config.yaml
n_layer: 13
d_model: 96
n_head: 3
n_kv_head: 1
head_dim: 32
d_mlp: 576
vocab_size: 2048
activation: "gelu"
norm: "layernorm"
norm_place: "pre"
norm_eps: 1e-06
positions: "rope"
rope_base: 10000.0
rope_fraction: 1.0
qk_norm: false
attn_scale: 0.177
bias: "none"
tie_embeddings: true
parallel_block: false
init: "uniform"
init_std_qkv: 0.0586
init_std_o: 0.0
init_std_up: 0.0586
init_std_down: 0.0
optimizer: "muon_variant"
lr: 0.00577
beta1: 0.95
weight_decay: 0.045
lr_head: 0.0085
grad_clip: 1.0
warmup_steps: 200
schedule: "wsd"
decay_fraction: 0.619
decay_shape: "linear"
final_lr_fraction: 0.05
batch_tokens: 16384
seq_len: 256
doc_mask: false
train_tokens: 94190000
steps: 5749
dataset: "wikipedia_en"
Each number is 50 + 15 x the weight over its row's rms, rounded and kept within 0 to 99. Layers, rows and columns count from 0. The size before them is the row's rms in percent of the matrix's.

# layer 4 MLP down, 96x576, rms 0.0725, rows 0-95, columns 432-503
099:49 62 31 64 31 65 33 25 44 69 69 54 46 29 38 67 55 52 52 68 58 18 52 89 80 43 64 42 70 87 69 62 47 53 64 55 38 68 38 59 71 55 53 61 56 38 52 45 68 67 40 38 87 83 50 35 54 51 62 48 50 72 43 20 68 67 49 52 24 43 58 60
096:65 57 69 54 37 42 39 44 56 71 51 46 76 51 60 47 51 41 56 49 57 58 51 35 35 63 21 40 57 41 42 33 33 20 44 48 37 33 38 46 65 58 55 46 40 51 54 71 69 52 62 68 82 58 23 74 27 37 39 60 71 61 32 40 59 69 30 56 48 44 33 66
094:39 42 48 54 58 52 56 65 55 51 43 41 18 45 33 52 94 54 42 07 52 64 59 54 75 31 42 51 61 58 42 71 47 34 50 43 85 22 44 72 74 30 46 42 49 37 49 57 48 41 85 40 64 82 67 54 35 45 34 49 47 55 59 64 68 52 71 86 65 58 44 55
102:50 44 55 45 68 25 16 56 56 48 68 48 55 63 64 44 60 52 43 83 56 44 52 74 31 30 35 58 50 69 54 46 43 56 55 44 54 33 61 48 62 47 41 66 67 37 54 55 63 62 42 52 34 52 30 57 34 45 54 74 74 59 68 60 50 54 54 92 87 27 24 55
096:57 35 48 50 51 83 63 54 67 58 40 54 47 27 56 36 28 54 46 29 53 53 35 38 45 58 35 53 49 57 51 48 49 44 41 68 90 43 65 38 35 42 39 54 50 48 63 43 36 25 25 44 41 58 77 49 35 34 83 70 52 30 60 39 58 55 49 67 46 37 30 78
100:66 47 62 46 45 44 47 74 47 58 66 46 34 28 42 45 51 53 77 51 76 76 99 49 31 40 74 29 58 51 13 68 74 45 42 53 40 47 47 75 60 62 54 66 55 49 21 54 47 59 50 55 38 25 41 66 51 53 55 20 67 50 69 87 23 39 43 35 31 66 57 41
091:72 54 41 47 40 57 65 53 39 52 35 14 49 64 76 50 76 43 62 57 79 81 23 38 76 61 40 70 55 61 28 46 52 28 28 52 39 54 11 25 56 44 43 58 35 53 33 40 44 41 38 76 00 35 74 71 14 49 45 44 13 54 55 59 52 31 27 39 58 53 29 56
100:44 18 49 41 73 52 56 27 52 43 71 60 70 71 79 36 39 56 47 47 33 20 65 55 45 76 47 60 59 57 41 47 53 36 45 95 78 12 50 59 30 58 35 54 49 46 48 20 65 37 36 67 65 71 62 35 58 38 53 55 64 43 58 40 64 41 44 58 40 47 65 55
100:51 70 63 58 36 63 41 49 42 64 44 61 53 59 13 20 54 21 52 52 66 81 53 38 55 70 62 32 48 51 34 48 88 53 66 55 52 71 87 11 62 65 60 54 24 63 30 76 47 48 62 27 73 40 60 32 65 58 69 66 33 64 52 54 46 45 48 64 35 49 59 29
097:86 15 51 43 48 42 72 57 35 50 63 51 55 64 32 65 73 59 55 50 42 69 37 52 63 59 40 61 47 23 67 45 71 45 52 65 25 39 41 58 43 63 57 31 52 57 51 60 44 57 67 57 53 71 49 53 33 30 66 29 44 49 40 43 34 64 63 40 77 43 24 54
106:74 58 57 78 69 54 39 80 51 39 27 61 59 65 46 35 55 66 68 32 54 49 52 66 63 47 73 56 34 41 63 55 65 55 64 39 62 96 66 49 25 49 61 81 42 63 73 53 43 45 43 55 31 61 54 68 41 54 39 77 37 58 70 71 52 54 50 61 52 57 36 65
097:56 30 57 64 30 14 27 90 25 21 47 37 66 36 54 40 70 45 75 53 49 49 55 34 81 78 21 45 61 59 37 53 69 74 54 46 46 57 61 74 57 85 59 29 60 36 37 52 71 56 58 49 25 21 34 50 43 51 64 44 86 25 72 41 49 30 49 56 65 53 67 70
098:40 31 41 35 60 39 50 49 20 47 46 70 50 57 74 76 49 39 65 54 34 67 48 55 34 68 55 79 54 31 45 51 12 45 32 12 53 49 11 57 39 56 51 42 08 18 58 22 49 48 84 58 49 75 50 56 59 59 56 40 76 67 61 53 51 43 56 49 33 35 55 73
098:36 42 38 11 47 45 64 31 62 67 53 50 52 26 50 55 49 61 66 23 76 71 47 45 47 29 35 65 53 27 50 32 62 43 49 47 41 37 63 70 54 52 51 56 69 46 41 58 41 58 20 30 19 16 42 67 49 52 72 30 59 50 41 54 52 49 48 52 32 87 53 26
092:60 57 42 47 29 60 50 56 28 59 50 36 42 54 52 63 67 65 43 61 64 45 71 47 37 36 39 35 71 33 47 45 50 41 39 42 38 12 34 61 43 47 27 41 55 08 36 58 40 34 48 49 50 41 29 39 42 42 31 46 31 63 45 62 48 63 37 54 72 33 25 49
101:32 60 40 66 48 28 48 49 34 48 74 51 51 34 61 62 44 66 49 71 27 33 38 35 32 36 53 56 38 53 29 41 71 64 58 57 53 26 62 35 47 69 68 47 70 56 49 62 53 22 47 71 60 36 45 72 60 61 51 35 50 35 60 68 60 41 86 42 45 76 39 70
094:08 52 58 71 25 48 55 56 31 62 41 44 61 60 57 48 52 59 46 36 48 26 68 35 24 58 57 40 74 48 50 39 53 52 80 45 76 43 27 43 46 55 63 65 60 56 58 29 45 41 56 44 67 85 50 48 72 35 24 53 55 56 44 45 56 55 30 19 67 32 53 63
102:66 51 44 29 31 51 42 27 60 46 62 27 46 36 42 60 28 50 32 36 37 62 55 39 50 65 58 38 48 65 76 64 50 86 35 30 31 53 68 58 56 54 45 48 36 72 49 38 60 52 68 41 41 69 41 51 48 38 43 43 52 68 54 46 69 51 40 70 66 44 50 68
101:75 30 59 80 35 42 41 15 71 53 69 50 65 56 61 25 63 50 49 51 38 31 32 53 40 60 36 49 51 30 39 63 18 41 30 50 57 28 46 32 35 62 53 52 38 51 62 47 70 54 70 57 66 60 58 49 25 33 59 66 50 47 51 56 72 68 43 72 54 37 15 48
093:47 55 45 24 49 50 55 39 58 46 45 38 24 37 70 44 41 64 45 68 50 37 54 50 55 64 52 79 51 54 37 66 60 35 54 61 50 40 38 62 90 72 63 49 71 48 66 66 49 22 44 65 39 70 83 33 52 51 66 44 59 20 35 50 14 52 68 49 66 19 27 48
105:41 39 25 65 74 18 24 23 56 42 44 54 79 62 39 40 42 46 74 47 54 42 52 59 42 57 80 27 47 55 61 43 53 66 30 33 23 71 41 78 49 32 40 35 59 22 65 46 30 47 42 14 44 64 45 52 48 73 32 37 59 43 39 51 51 74 69 74 45 59 39 30
106:38 36 38 45 29 47 59 40 51 52 42 47 28 43 46 50 56 27 34 38 61 57 61 44 49 30 40 56 55 61 68 63 51 51 36 59 53 45 49 55 20 25 39 34 27 29 85 73 65 37 74 36 53 48 69 49 64 77 15 58 25 39 44 22 33 54 49 37 20 48 62 46
101:48 46 54 46 26 54 51 62 51 58 59 68 45 56 57 35 43 47 35 32 37 50 42 54 80 61 38 60 18 54 38 56 14 46 54 66 71 61 69 40 55 60 58 81 74 86 70 37 56 70 46 65 58 43 34 64 51 55 49 60 57 62 36 51 53 43 52 61 56 69 21 49
099:55 41 50 54 47 74 17 34 53 52 86 55 47 20 64 68 53 51 51 52 40 75 41 79 53 27 65 36 50 39 37 40 62 61 55 26 49 42 40 49 45 37 33 72 49 54 54 48 37 22 48 43 53 59 61 85 24 52 40 40 62 75 49 66 62 47 05 54 24 56 36 47
101:66 48 45 54 47 76 55 31 55 63 63 43 58 43 32 63 39 58 35 63 54 30 40 63 52 43 72 55 86 45 56 53 64 39 64 28 42 55 48 23 36 30 37 32 25 43 43 81 42 35 48 66 49 54 32 81 44 30 53 51 19 59 37 59 51 30 24 47 72 36 38 68
100:70 39 63 33 50 82 46 41 43 39 51 58 55 50 45 74 46 44 71 44 46 65 71 34 65 16 53 54 46 54 32 63 64 62 34 48 14 34 39 61 42 42 15 65 38 64 39 49 60 70 63 35 49 53 34 43 35 66 53 46 39 32 51 61 39 44 87 38 45 42 38 50
105:81 47 47 61 63 50 60 30 45 28 53 07 35 42 71 59 33 71 52 69 39 50 45 52 43 52 56 39 40 40 46 42 25 55 31 70 45 28 48 50 68 38 51 39 73 48 26 53 40 60 41 72 30 55 19 36 27 41 17 73 45 53 33 52 32 66 36 47 62 28 37 32
105:55 52 57 58 48 49 26 48 55 54 68 32 52 51 46 32 72 60 51 34 42 87 50 39 49 54 47 57 64 72 49 62 56 59 62 45 39 52 59 49 05 23 50 39 47 46 52 43 59 38 36 47 41 53 48 40 39 23 21 57 53 63 50 62 64 53 40 47 53 63 55 48
112:45 49 74 38 44 29 42 34 40 42 33 54 67 54 74 31 70 51 56 58 58 61 26 26 85 39 47 31 52 68 49 21 27 74 15 54 22 46 40 51 44 49 45 12 68 56 58 68 63 71 66 47 52 52 53 54 39 58 39 38 78 03 47 38 66 88 58 29 22 45 64 47
104:28 84 35 70 43 76 48 54 71 70 72 42 40 49 64 71 67 37 41 46 43 46 50 56 56 38 71 64 45 46 52 85 58 53 57 62 56 60 55 44 69 17 27 67 47 50 42 48 56 64 44 71 43 60 55 53 55 57 34 52 49 41 50 62 44 35 54 54 48 51 78 42
097:53 14 43 23 83 38 38 30 51 46 65 52 64 42 57 35 33 32 57 43 26 50 47 18 60 50 36 49 43 56 29 26 54 37 39 07 60 64 38 34 33 50 62 41 52 69 57 34 63 59 74 62 72 48 32 29 15 47 50 28 70 56 26 91 74 32 86 42 42 53 34 33
110:43 45 43 69 59 40 41 44 47 70 50 99 58 48 56 60 30 43 17 66 70 41 71 45 53 60 33 43 62 53 65 57 78 45 51 36 48 24 58 48 59 44 38 59 48 35 59 24 36 50 17 50 63 56 62 26 62 38 51 69 39 50 41 72 57 39 41 63 59 64 55 34
092:46 40 47 24 24 40 29 67 45 18 10 49 28 54 43 34 37 70 59 60 47 58 62 46 55 31 54 57 84 80 38 54 70 53 43 32 44 60 77 66 37 62 48 37 64 50 31 44 46 59 55 54 48 55 71 50 48 36 35 48 44 44 41 70 38 34 62 52 26 48 34 55
099:37 43 52 39 59 77 53 41 30 53 29 59 13 52 32 47 46 33 58 35 21 30 48 76 54 56 93 57 49 42 46 67 71 50 81 59 63 67 59 35 55 32 30 14 48 56 18 55 63 85 45 50 52 49 47 72 41 49 70 55 48 55 35 44 43 53 56 45 49 53 46 41
100:61 53 52 50 48 62 35 44 46 40 54 51 56 57 64 69 31 70 58 31 73 56 47 46 39 50 74 38 43 42 73 53 36 45 52 63 37 61 13 53 52 67 42 18 37 57 70 68 49 36 53 62 68 79 60 54 31 67 59 73 62 54 67 51 55 49 38 50 59 60 48 49
100:46 52 41 34 38 53 42 52 18 23 39 58 50 52 69 63 61 39 71 53 50 57 47 74 69 37 66 55 63 44 65 44 72 45 38 35 35 51 67 63 33 68 55 27 70 77 54 42 30 50 56 24 44 31 83 68 43 53 68 83 44 56 45 75 43 56 68 59 36 34 43 55
099:38 45 51 68 47 60 57 21 58 58 67 72 64 68 39 72 48 61 47 39 24 47 66 31 70 59 20 51 46 55 38 61 55 64 45 46 48 53 80 58 55 42 44 44 68 67 81 58 48 57 74 64 42 82 66 36 48 33 42 39 67 65 30 47 63 95 50 59 66 27 30 42
109:40 83 54 82 63 46 74 43 53 73 64 53 75 31 30 59 61 39 45 72 67 61 32 61 55 53 51 48 25 38 84 50 66 60 57 32 45 49 49 60 64 58 67 71 61 24 47 35 62 43 43 67 47 69 65 81 52 48 54 67 13 59 46 37 59 60 63 54 79 37 35 69
101:44 61 35 47 61 63 68 42 57 44 43 33 42 43 50 61 44 50 51 73 70 52 45 43 44 38 30 88 57 62 68 60 78 25 56 42 37 35 40 57 64 45 42 59 59 51 65 38 72 32 23 25 18 47 16 60 59 32 64 31 46 16 37 10 71 28 85 46 39 62 41 37
103:25 71 56 20 48 49 30 48 51 44 53 58 67 62 53 35 36 18 64 65 49 55 45 48 27 41 43 64 48 45 45 34 28 36 50 57 10 47 59 45 29 67 74 29 61 26 56 39 40 47 45 35 68 31 61 49 45 53 27 53 38 57 42 42 29 53 72 51 38 58 50 28
095:54 73 27 68 42 45 67 19 42 71 51 64 62 53 10 39 44 52 38 64 37 57 52 53 44 57 36 70 18 21 47 71 65 51 53 47 49 97 44 51 33 51 45 31 49 55 32 52 33 31 43 53 55 43 40 65 46 50 43 46 50 59 29 60 35 61 41 58 66 42 47 39
100:55 34 34 45 35 68 60 53 48 42 41 61 55 41 61 45 29 48 51 57 66 50 62 82 47 48 76 47 47 50 62 55 56 32 65 76 59 53 71 41 54 46 32 55 51 25 57 29 27 44 54 00 70 41 33 24 53 50 84 50 55 41 41 58 50 37 29 37 21 51 49 35
096:82 56 38 53 35 53 70 37 49 57 54 67 52 33 20 47 38 45 53 35 62 42 68 39 70 66 39 96 39 40 63 66 44 54 47 35 62 38 43 49 52 41 34 19 59 31 65 47 55 48 53 40 54 43 48 53 46 76 05 51 57 28 55 21 44 41 45 45 32 21 52 29
107:53 35 77 47 54 58 45 68 30 46 65 35 52 70 58 29 49 49 46 23 37 39 33 45 41 48 53 42 39 65 49 45 16 42 44 30 39 54 47 61 37 44 78 22 42 77 23 36 47 72 74 65 32 64 61 41 73 38 37 54 57 80 46 77 58 49 48 57 52 47 58 45
098:64 42 73 48 46 42 41 66 28 44 51 23 54 37 57 75 53 60 39 76 56 52 43 45 60 50 57 80 69 41 45 22 43 49 34 37 39 51 80 59 60 45 29 70 56 32 64 54 57 81 24 48 20 46 35 47 38 69 26 58 29 37 79 56 48 32 50 65 57 35 33 48
100:52 41 37 45 88 19 43 61 72 46 48 28 27 67 46 39 15 35 30 61 12 54 57 52 42 49 10 03 56 59 48 47 49 55 40 57 60 37 45 31 68 41 55 41 67 54 61 26 00 50 58 62 27 56 60 38 45 58 65 67 49 69 49 47 46 52 58 27 67 55 42 44
103:42 57 37 18 57 59 49 71 46 60 52 63 84 65 42 50 49 74 45 48 33 75 66 40 70 43 26 66 44 60 68 34 47 60 46 42 44 95 51 60 68 36 49 46 66 44 67 70 55 43 63 36 50 66 69 28 60 48 51 50 46 34 58 57 80 40 69 57 45 21 57 73
100:35 40 74 52 71 35 52 39 53 34 38 23 52 27 64 51 59 63 50 45 37 60 43 69 60 58 40 35 40 51 28 58 29 62 51 65 54 35 51 51 47 54 62 39 48 60 11 51 35 40 23 28 53 22 45 55 46 68 46 32 58 11 46 45 60 52 34 62 58 71 53 44
100:52 39 36 42 37 53 39 29 85 42 59 56 42 66 51 42 05 57 68 47 30 45 60 52 29 48 54 50 60 40 39 37 32 37 17 70 33 35 32 32 43 42 55 15 55 53 36 01 54 29 31 59 33 33 74 41 52 61 38 44 39 56 66 40 52 57 35 44 19 69 56 39
105:48 59 50 40 40 50 55 55 37 27 48 67 30 43 50 45 49 55 48 55 51 11 52 43 26 40 47 70 66 49 75 43 44 44 45 58 17 40 38 78 54 69 59 49 35 81 42 47 83 54 46 47 60 57 33 38 61 43 43 46 45 45 67 33 49 49 52 25 52 39 32 56
097:32 73 79 61 60 52 54 34 54 41 26 48 50 39 78 63 49 42 32 56 40 32 17 28 60 49 60 59 68 32 48 61 62 74 58 58 47 63 48 84 54 55 49 71 66 37 37 38 62 43 67 52 61 85 55 47 62 50 41 60 21 66 67 43 45 36 39 53 88 25 55 47
099:47 50 76 43 36 73 53 46 67 67 71 66 34 44 30 42 71 47 35 61 51 43 68 34 57 84 43 17 59 44 73 44 74 26 48 55 57 33 54 74 68 66 59 71 71 56 23 37 44 39 44 55 66 37 29 52 37 49 55 62 29 64 37 45 51 38 62 58 52 60 66 62
095:30 48 49 41 19 50 17 61 53 47 10 67 30 31 34 21 41 47 82 58 42 66 33 54 55 50 19 39 71 43 43 41 43 66 34 57 84 37 64 35 55 59 69 32 45 55 39 48 58 51 28 62 81 16 34 45 69 27 41 59 31 62 62 43 59 71 59 41 57 61 42 26
099:69 65 38 44 47 55 61 64 54 61 79 48 52 34 44 92 70 46 52 62 93 66 57 57 60 62 64 45 30 49 46 54 59 39 97 34 61 50 62 56 36 20 53 79 53 48 31 43 62 43 45 63 21 67 67 48 66 55 78 66 36 52 66 49 49 47 43 65 54 56 87 80
098:34 29 51 42 71 54 32 56 48 54 47 43 49 71 69 59 51 36 41 42 51 56 44 73 58 50 70 57 32 53 44 35 62 84 53 28 51 95 33 27 25 59 40 57 55 52 65 56 48 55 28 56 62 35 64 50 70 40 37 80 58 39 65 57 49 49 33 44 22 48 61 69
099:22 74 50 51 43 40 69 60 60 63 60 42 42 78 45 24 30 44 50 50 31 68 78 41 38 48 58 32 39 74 44 59 35 78 53 53 61 53 39 66 79 39 71 53 35 35 57 51 70 71 23 40 71 42 42 52 29 52 47 21 64 34 55 59 83 71 39 63 41 77 33 27
098:92 59 43 37 55 58 58 38 28 28 34 40 39 44 32 46 35 38 39 46 59 38 66 57 42 67 70 47 46 46 61 48 21 67 64 36 48 66 40 56 66 58 48 36 48 38 30 60 17 55 66 58 70 18 76 67 65 38 61 39 47 34 48 52 26 51 46 33 33 46 74 34
103:66 35 48 73 19 48 55 50 54 67 57 54 48 55 60 49 64 58 75 68 81 53 26 45 55 66 67 49 54 88 60 62 55 51 47 60 30 85 43 44 56 34 63 39 35 53 38 67 98 55 35 35 66 62 38 59 55 54 46 25 53 65 54 58 78 50 29 31 55 49 65 67
097:53 64 46 51 42 55 43 36 50 44 38 65 59 35 38 55 57 38 56 55 34 64 56 41 34 63 34 57 38 62 39 19 63 54 50 74 39 63 39 52 41 64 76 58 56 61 42 40 27 47 44 46 57 56 47 53 52 52 27 45 71 60 45 30 52 74 45 49 36 49 58 54
097:39 47 38 27 54 29 67 25 41 37 64 69 51 61 68 31 66 40 51 40 42 40 69 27 24 76 50 37 54 62 61 36 60 50 36 29 49 49 50 47 62 34 35 26 41 33 51 66 46 23 59 52 40 39 40 43 45 72 39 63 37 26 59 54 36 85 78 49 59 44 50 27
108:38 63 63 74 55 39 94 75 50 82 42 58 64 52 70 65 39 70 55 32 74 62 55 58 45 51 40 80 69 69 67 60 70 74 59 26 75 67 35 24 36 56 55 62 38 88 67 91 89 56 65 64 86 58 66 56 74 43 34 50 55 59 40 33 54 54 76 57 55 43 78 49
094:46 45 42 00 42 53 54 41 46 40 65 48 37 31 26 48 55 40 16 34 46 39 51 61 49 54 58 47 36 20 62 56 37 44 51 38 61 71 56 26 67 30 28 35 49 31 32 46 54 44 38 52 29 35 60 35 48 79 48 50 27 44 34 46 37 44 55 68 76 34 52 42
092:58 57 36 53 49 51 34 18 75 53 46 77 64 49 26 70 46 46 28 50 67 56 20 29 46 64 51 54 46 33 35 41 92 56 48 63 46 45 63 59 65 54 69 34 53 61 39 24 58 66 53 43 46 42 45 71 59 65 65 73 49 51 67 21 69 87 70 24 55 55 55 46
098:62 20 32 59 43 74 64 55 58 56 61 77 39 34 37 71 50 73 37 67 46 77 55 73 69 66 17 69 77 31 44 64 38 59 53 46 69 50 85 58 45 31 68 44 44 55 73 44 52 49 54 60 52 77 36 41 49 49 24 54 35 59 50 30 33 49 62 29 44 48 49 51
099:46 54 41 77 63 50 53 84 33 63 62 43 26 40 65 59 55 51 47 79 38 29 57 99 57 59 54 66 58 55 55 45 40 52 89 45 53 70 65 48 58 54 47 48 38 64 64 43 39 58 56 54 52 58 42 43 72 74 93 45 50 60 43 33 54 71 24 51 90 57 50 52
096:46 35 68 38 75 70 77 63 67 35 38 32 50 43 59 61 64 63 51 12 58 59 60 50 39 60 56 23 64 53 55 19 21 45 53 46 56 67 67 60 31 57 52 26 53 56 68 49 17 42 48 30 27 52 58 35 33 55 61 55 60 38 46 52 50 70 68 52 42 68 55 39
095:61 86 50 49 76 52 44 59 41 32 52 50 67 48 16 41 62 64 64 34 64 51 51 61 58 38 65 34 51 40 42 48 36 48 48 78 62 54 59 65 43 69 49 65 62 67 40 31 44 22 54 24 49 42 41 70 27 37 69 52 76 74 65 58 85 46 54 73 71 88 45 70
098:64 58 71 38 58 70 45 68 75 60 58 36 42 60 50 54 61 53 43 35 40 39 33 58 58 67 49 40 37 45 25 28 67 32 52 54 68 37 26 50 83 35 52 58 47 55 57 43 30 41 42 65 28 32 46 40 36 83 59 56 33 54 54 27 70 40 64 64 43 51 57 58
103:09 49 44 33 64 85 54 63 86 47 31 41 76 43 45 33 39 54 42 50 73 42 57 48 44 37 54 52 64 54 26 72 48 51 95 48 43 55 63 54 39 49 72 72 44 63 58 36 13 61 78 59 32 41 35 66 88 48 59 44 44 34 59 59 26 51 40 51 42 40 99 57
107:37 74 65 43 29 64 47 57 70 43 55 59 18 66 50 47 37 23 37 44 59 26 61 56 47 53 34 41 48 48 25 62 62 45 72 78 45 57 43 26 12 71 49 74 25 59 60 66 38 58 74 32 43 55 91 55 70 61 40 66 62 86 80 28 44 32 21 74 53 58 71 63
099:38 61 52 69 59 23 44 79 56 54 33 32 42 66 54 27 57 50 54 52 46 72 27 25 34 60 66 36 41 65 59 48 40 45 39 74 46 51 70 69 44 40 54 66 63 14 56 44 65 45 52 70 50 37 83 53 70 52 55 53 69 46 67 74 51 75 57 38 24 75 63 58
104:65 29 40 56 63 53 34 76 61 55 57 49 48 63 40 51 42 38 75 51 52 42 39 28 50 43 63 64 21 41 62 47 57 41 51 71 70 74 79 58 54 52 59 62 49 39 25 69 24 41 67 44 32 05 66 57 80 32 57 60 46 56 46 51 23 36 88 33 33 62 49 76
103:57 57 43 43 39 56 58 18 40 46 25 36 41 68 52 72 56 69 57 46 33 65 66 59 56 43 40 34 66 05 69 60 21 37 52 75 59 28 44 59 47 72 51 50 52 47 44 33 41 65 55 56 27 58 59 37 41 63 40 63 86 56 46 39 56 14 41 43 66 40 45 35
105:34 39 65 65 68 72 31 74 50 51 49 22 57 62 59 80 42 89 43 52 63 27 41 53 58 45 54 23 61 77 41 60 38 46 45 79 39 71 41 60 55 56 44 52 37 56 44 73 59 67 40 57 73 58 42 18 46 36 84 56 76 62 69 76 61 62 25 46 45 56 46 34
107:37 54 67 75 17 55 37 82 40 41 48 57 56 46 51 48 72 39 62 37 48 32 54 53 45 44 37 21 47 38 44 39 33 63 75 29 49 27 45 47 52 68 46 23 31 38 56 76 63 40 57 42 73 27 11 43 67 28 44 31 70 55 57 53 32 45 46 40 68 47 67 57
101:30 35 55 58 74 19 56 43 57 63 63 71 56 42 66 24 45 39 63 44 47 67 64 20 77 70 27 52 38 43 58 68 53 51 75 45 60 88 52 29 40 61 62 61 62 51 54 29 46 68 70 51 48 55 81 44 70 76 44 41 46 63 43 62 42 44 68 59 58 38 55 47
098:45 50 63 78 13 83 61 51 66 24 33 62 44 47 30 68 70 50 10 44 46 38 43 46 50 47 34 38 22 43 48 57 55 36 49 48 63 21 50 36 45 66 48 79 28 62 73 55 53 30 46 47 72 45 41 49 45 40 71 32 29 41 53 47 52 37 39 61 49 52 51 34
100:51 51 63 41 72 41 70 45 48 38 33 49 51 40 66 39 48 56 51 62 50 63 54 31 56 73 42 68 43 55 36 44 45 36 38 55 57 48 57 62 47 62 49 34 68 59 55 50 58 64 57 54 46 44 55 34 33 42 54 63 44 69 44 47 19 33 42 29 75 57 50 55
101:60 20 47 37 53 41 47 48 57 49 43 50 25 71 35 49 26 43 47 36 36 36 55 55 60 58 50 21 44 56 35 39 65 81 30 74 55 39 51 46 32 66 64 59 47 53 42 53 46 40 73 45 55 62 52 36 41 52 52 40 40 55 30 63 34 58 44 47 36 45 45 44
093:41 51 55 56 62 14 55 39 35 50 17 49 36 46 47 49 47 41 38 37 48 41 54 57 22 64 66 51 52 43 53 40 10 49 46 57 67 34 64 18 28 46 52 56 52 56 50 50 54 58 55 50 66 50 56 38 53 73 61 58 68 57 31 67 46 44 65 82 24 55 56 62
087:61 47 36 59 38 32 54 80 39 53 25 37 61 59 52 24 53 35 62 75 74 31 55 32 24 36 52 32 65 62 68 57 28 28 47 34 59 73 48 37 58 65 61 71 28 56 38 43 49 72 77 64 55 33 54 49 35 20 26 60 42 58 50 59 32 63 46 48 35 64 53 80
103:77 32 54 58 65 73 52 65 48 54 30 46 73 40 51 48 59 51 41 47 41 48 24 62 57 27 66 17 32 46 44 13 57 30 47 54 54 44 42 78 63 46 58 88 75 24 24 74 40 67 50 78 49 27 85 34 53 64 56 36 52 46 49 58 58 50 45 41 53 60 40 52
103:86 31 57 38 52 48 53 52 38 75 32 56 46 35 27 76 37 29 34 62 31 38 45 55 54 80 74 82 32 40 44 55 22 23 50 45 73 49 58 61 39 68 44 54 41 25 27 87 35 68 63 67 56 38 65 65 52 50 45 41 70 22 63 30 45 47 26 50 65 11 65 39
102:55 54 58 69 85 21 35 28 36 63 54 59 65 46 74 37 49 54 39 69 30 39 46 36 20 43 47 53 67 72 87 42 41 43 28 28 42 29 11 42 51 34 50 15 59 63 68 48 54 48 21 36 57 67 51 70 68 53 47 35 49 39 43 20 15 48 33 36 50 32 41 59
105:50 64 57 60 42 45 37 62 69 41 41 49 43 45 68 41 74 50 38 68 64 50 50 64 21 36 50 71 33 39 47 49 30 37 46 69 71 60 40 42 77 59 64 46 42 66 56 67 40 14 46 67 49 26 21 23 40 46 62 33 17 54 62 48 54 52 56 19 63 47 39 43
098:44 47 61 53 68 57 43 38 52 57 24 60 58 46 51 57 83 53 26 48 57 63 49 58 52 25 48 55 52 65 29 29 58 50 60 41 48 16 74 51 44 51 32 63 60 60 50 52 43 42 54 24 50 55 15 64 53 51 69 27 59 47 34 55 61 23 39 65 63 58 60 62
111:40 51 71 50 49 44 26 68 61 48 86 41 53 78 44 46 80 59 59 49 24 64 45 42 50 55 42 51 41 49 32 77 84 56 60 48 48 46 42 13 45 52 32 62 49 62 60 62 70 54 54 72 35 59 32 62 73 58 51 29 49 53 48 32 55 30 46 50 61 53 61 37
102:25 61 34 68 43 69 45 53 52 65 60 51 55 80 35 43 86 44 50 45 44 31 28 31 64 61 64 66 23 26 57 47 72 58 48 43 42 42 61 41 48 46 60 59 40 03 52 56 67 36 29 51 42 53 21 48 39 43 48 46 39 65 65 55 37 35 31 41 46 62 81 47
094:67 62 57 32 47 51 56 44 39 18 38 61 23 66 39 59 36 36 60 52 49 15 46 18 46 30 41 50 48 71 62 51 66 65 72 42 06 55 44 50 55 72 25 33 24 57 61 67 53 71 64 42 38 36 59 48 81 32 64 14 38 48 37 53 53 58 83 59 30 64 45 43
096:45 54 32 43 35 45 64 46 51 43 39 61 32 36 74 62 49 55 52 55 50 29 40 53 46 22 54 85 74 69 21 44 52 41 71 28 40 49 45 57 65 77 57 56 55 42 49 55 48 58 57 60 58 47 26 76 50 53 49 44 47 82 40 59 37 37 24 32 10 77 68 56
095:62 53 18 56 64 51 51 63 43 36 55 46 48 59 53 46 42 43 76 55 56 45 48 55 60 45 73 73 28 31 57 60 41 40 37 57 85 33 43 34 38 28 42 65 33 39 41 48 55 52 17 43 45 49 67 36 56 43 59 39 72 19 33 79 28 52 40 43 43 29 37 49
101:52 50 59 36 43 48 69 39 56 25 42 38 58 38 52 74 21 76 51 53 50 62 33 65 41 77 44 25 41 37 72 55 33 46 61 68 56 27 43 63 43 35 32 33 60 74 65 61 56 53 54 42 47 58 54 45 56 28 45 59 46 58 45 25 63 56 42 45 86 68 28 44
104:46 65 56 35 51 24 64 49 48 60 50 43 55 49 72 56 74 48 45 61 78 51 22 60 53 56 55 40 63 61 27 65 60 46 47 44 47 45 10 49 47 13 48 62 66 36 66 67 50 43 53 46 38 46 31 49 45 64 42 54 14 55 57 42 44 67 61 32 46 65 49 58
096:51 71 31 74 73 53 59 73 52 63 83 72 35 65 45 70 46 63 44 33 48 52 48 55 28 18 65 33 39 41 64 66 27 65 33 53 29 63 66 53 64 36 51 70 58 62 33 25 52 49 30 57 49 54 79 66 32 59 70 72 52 22 66 51 40 35 55 31 48 57 30 66
099:70 51 56 67 54 31 76 63 50 61 60 36 52 45 27 53 37 34 75 38 44 65 87 43 65 40 40 76 68 77 47 50 56 42 71 38 40 62 47 46 43 34 49 55 59 56 50 35 74 90 58 42 53 48 62 33 48 41 58 32 65 40 59 56 28 56 43 53 45 32 57 62
100:47 57 70 45 53 26 41 26 57 44 43 60 44 49 72 52 34 48 39 48 61 64 45 71 51 13 44 24 49 24 62 60 38 65 31 48 72 63 72 58 56 44 59 58 32 52 70 56 25 25 20 29 66 36 64 72 42 36 28 62 50 13 48 13 34 46 50 59 42 62 42 54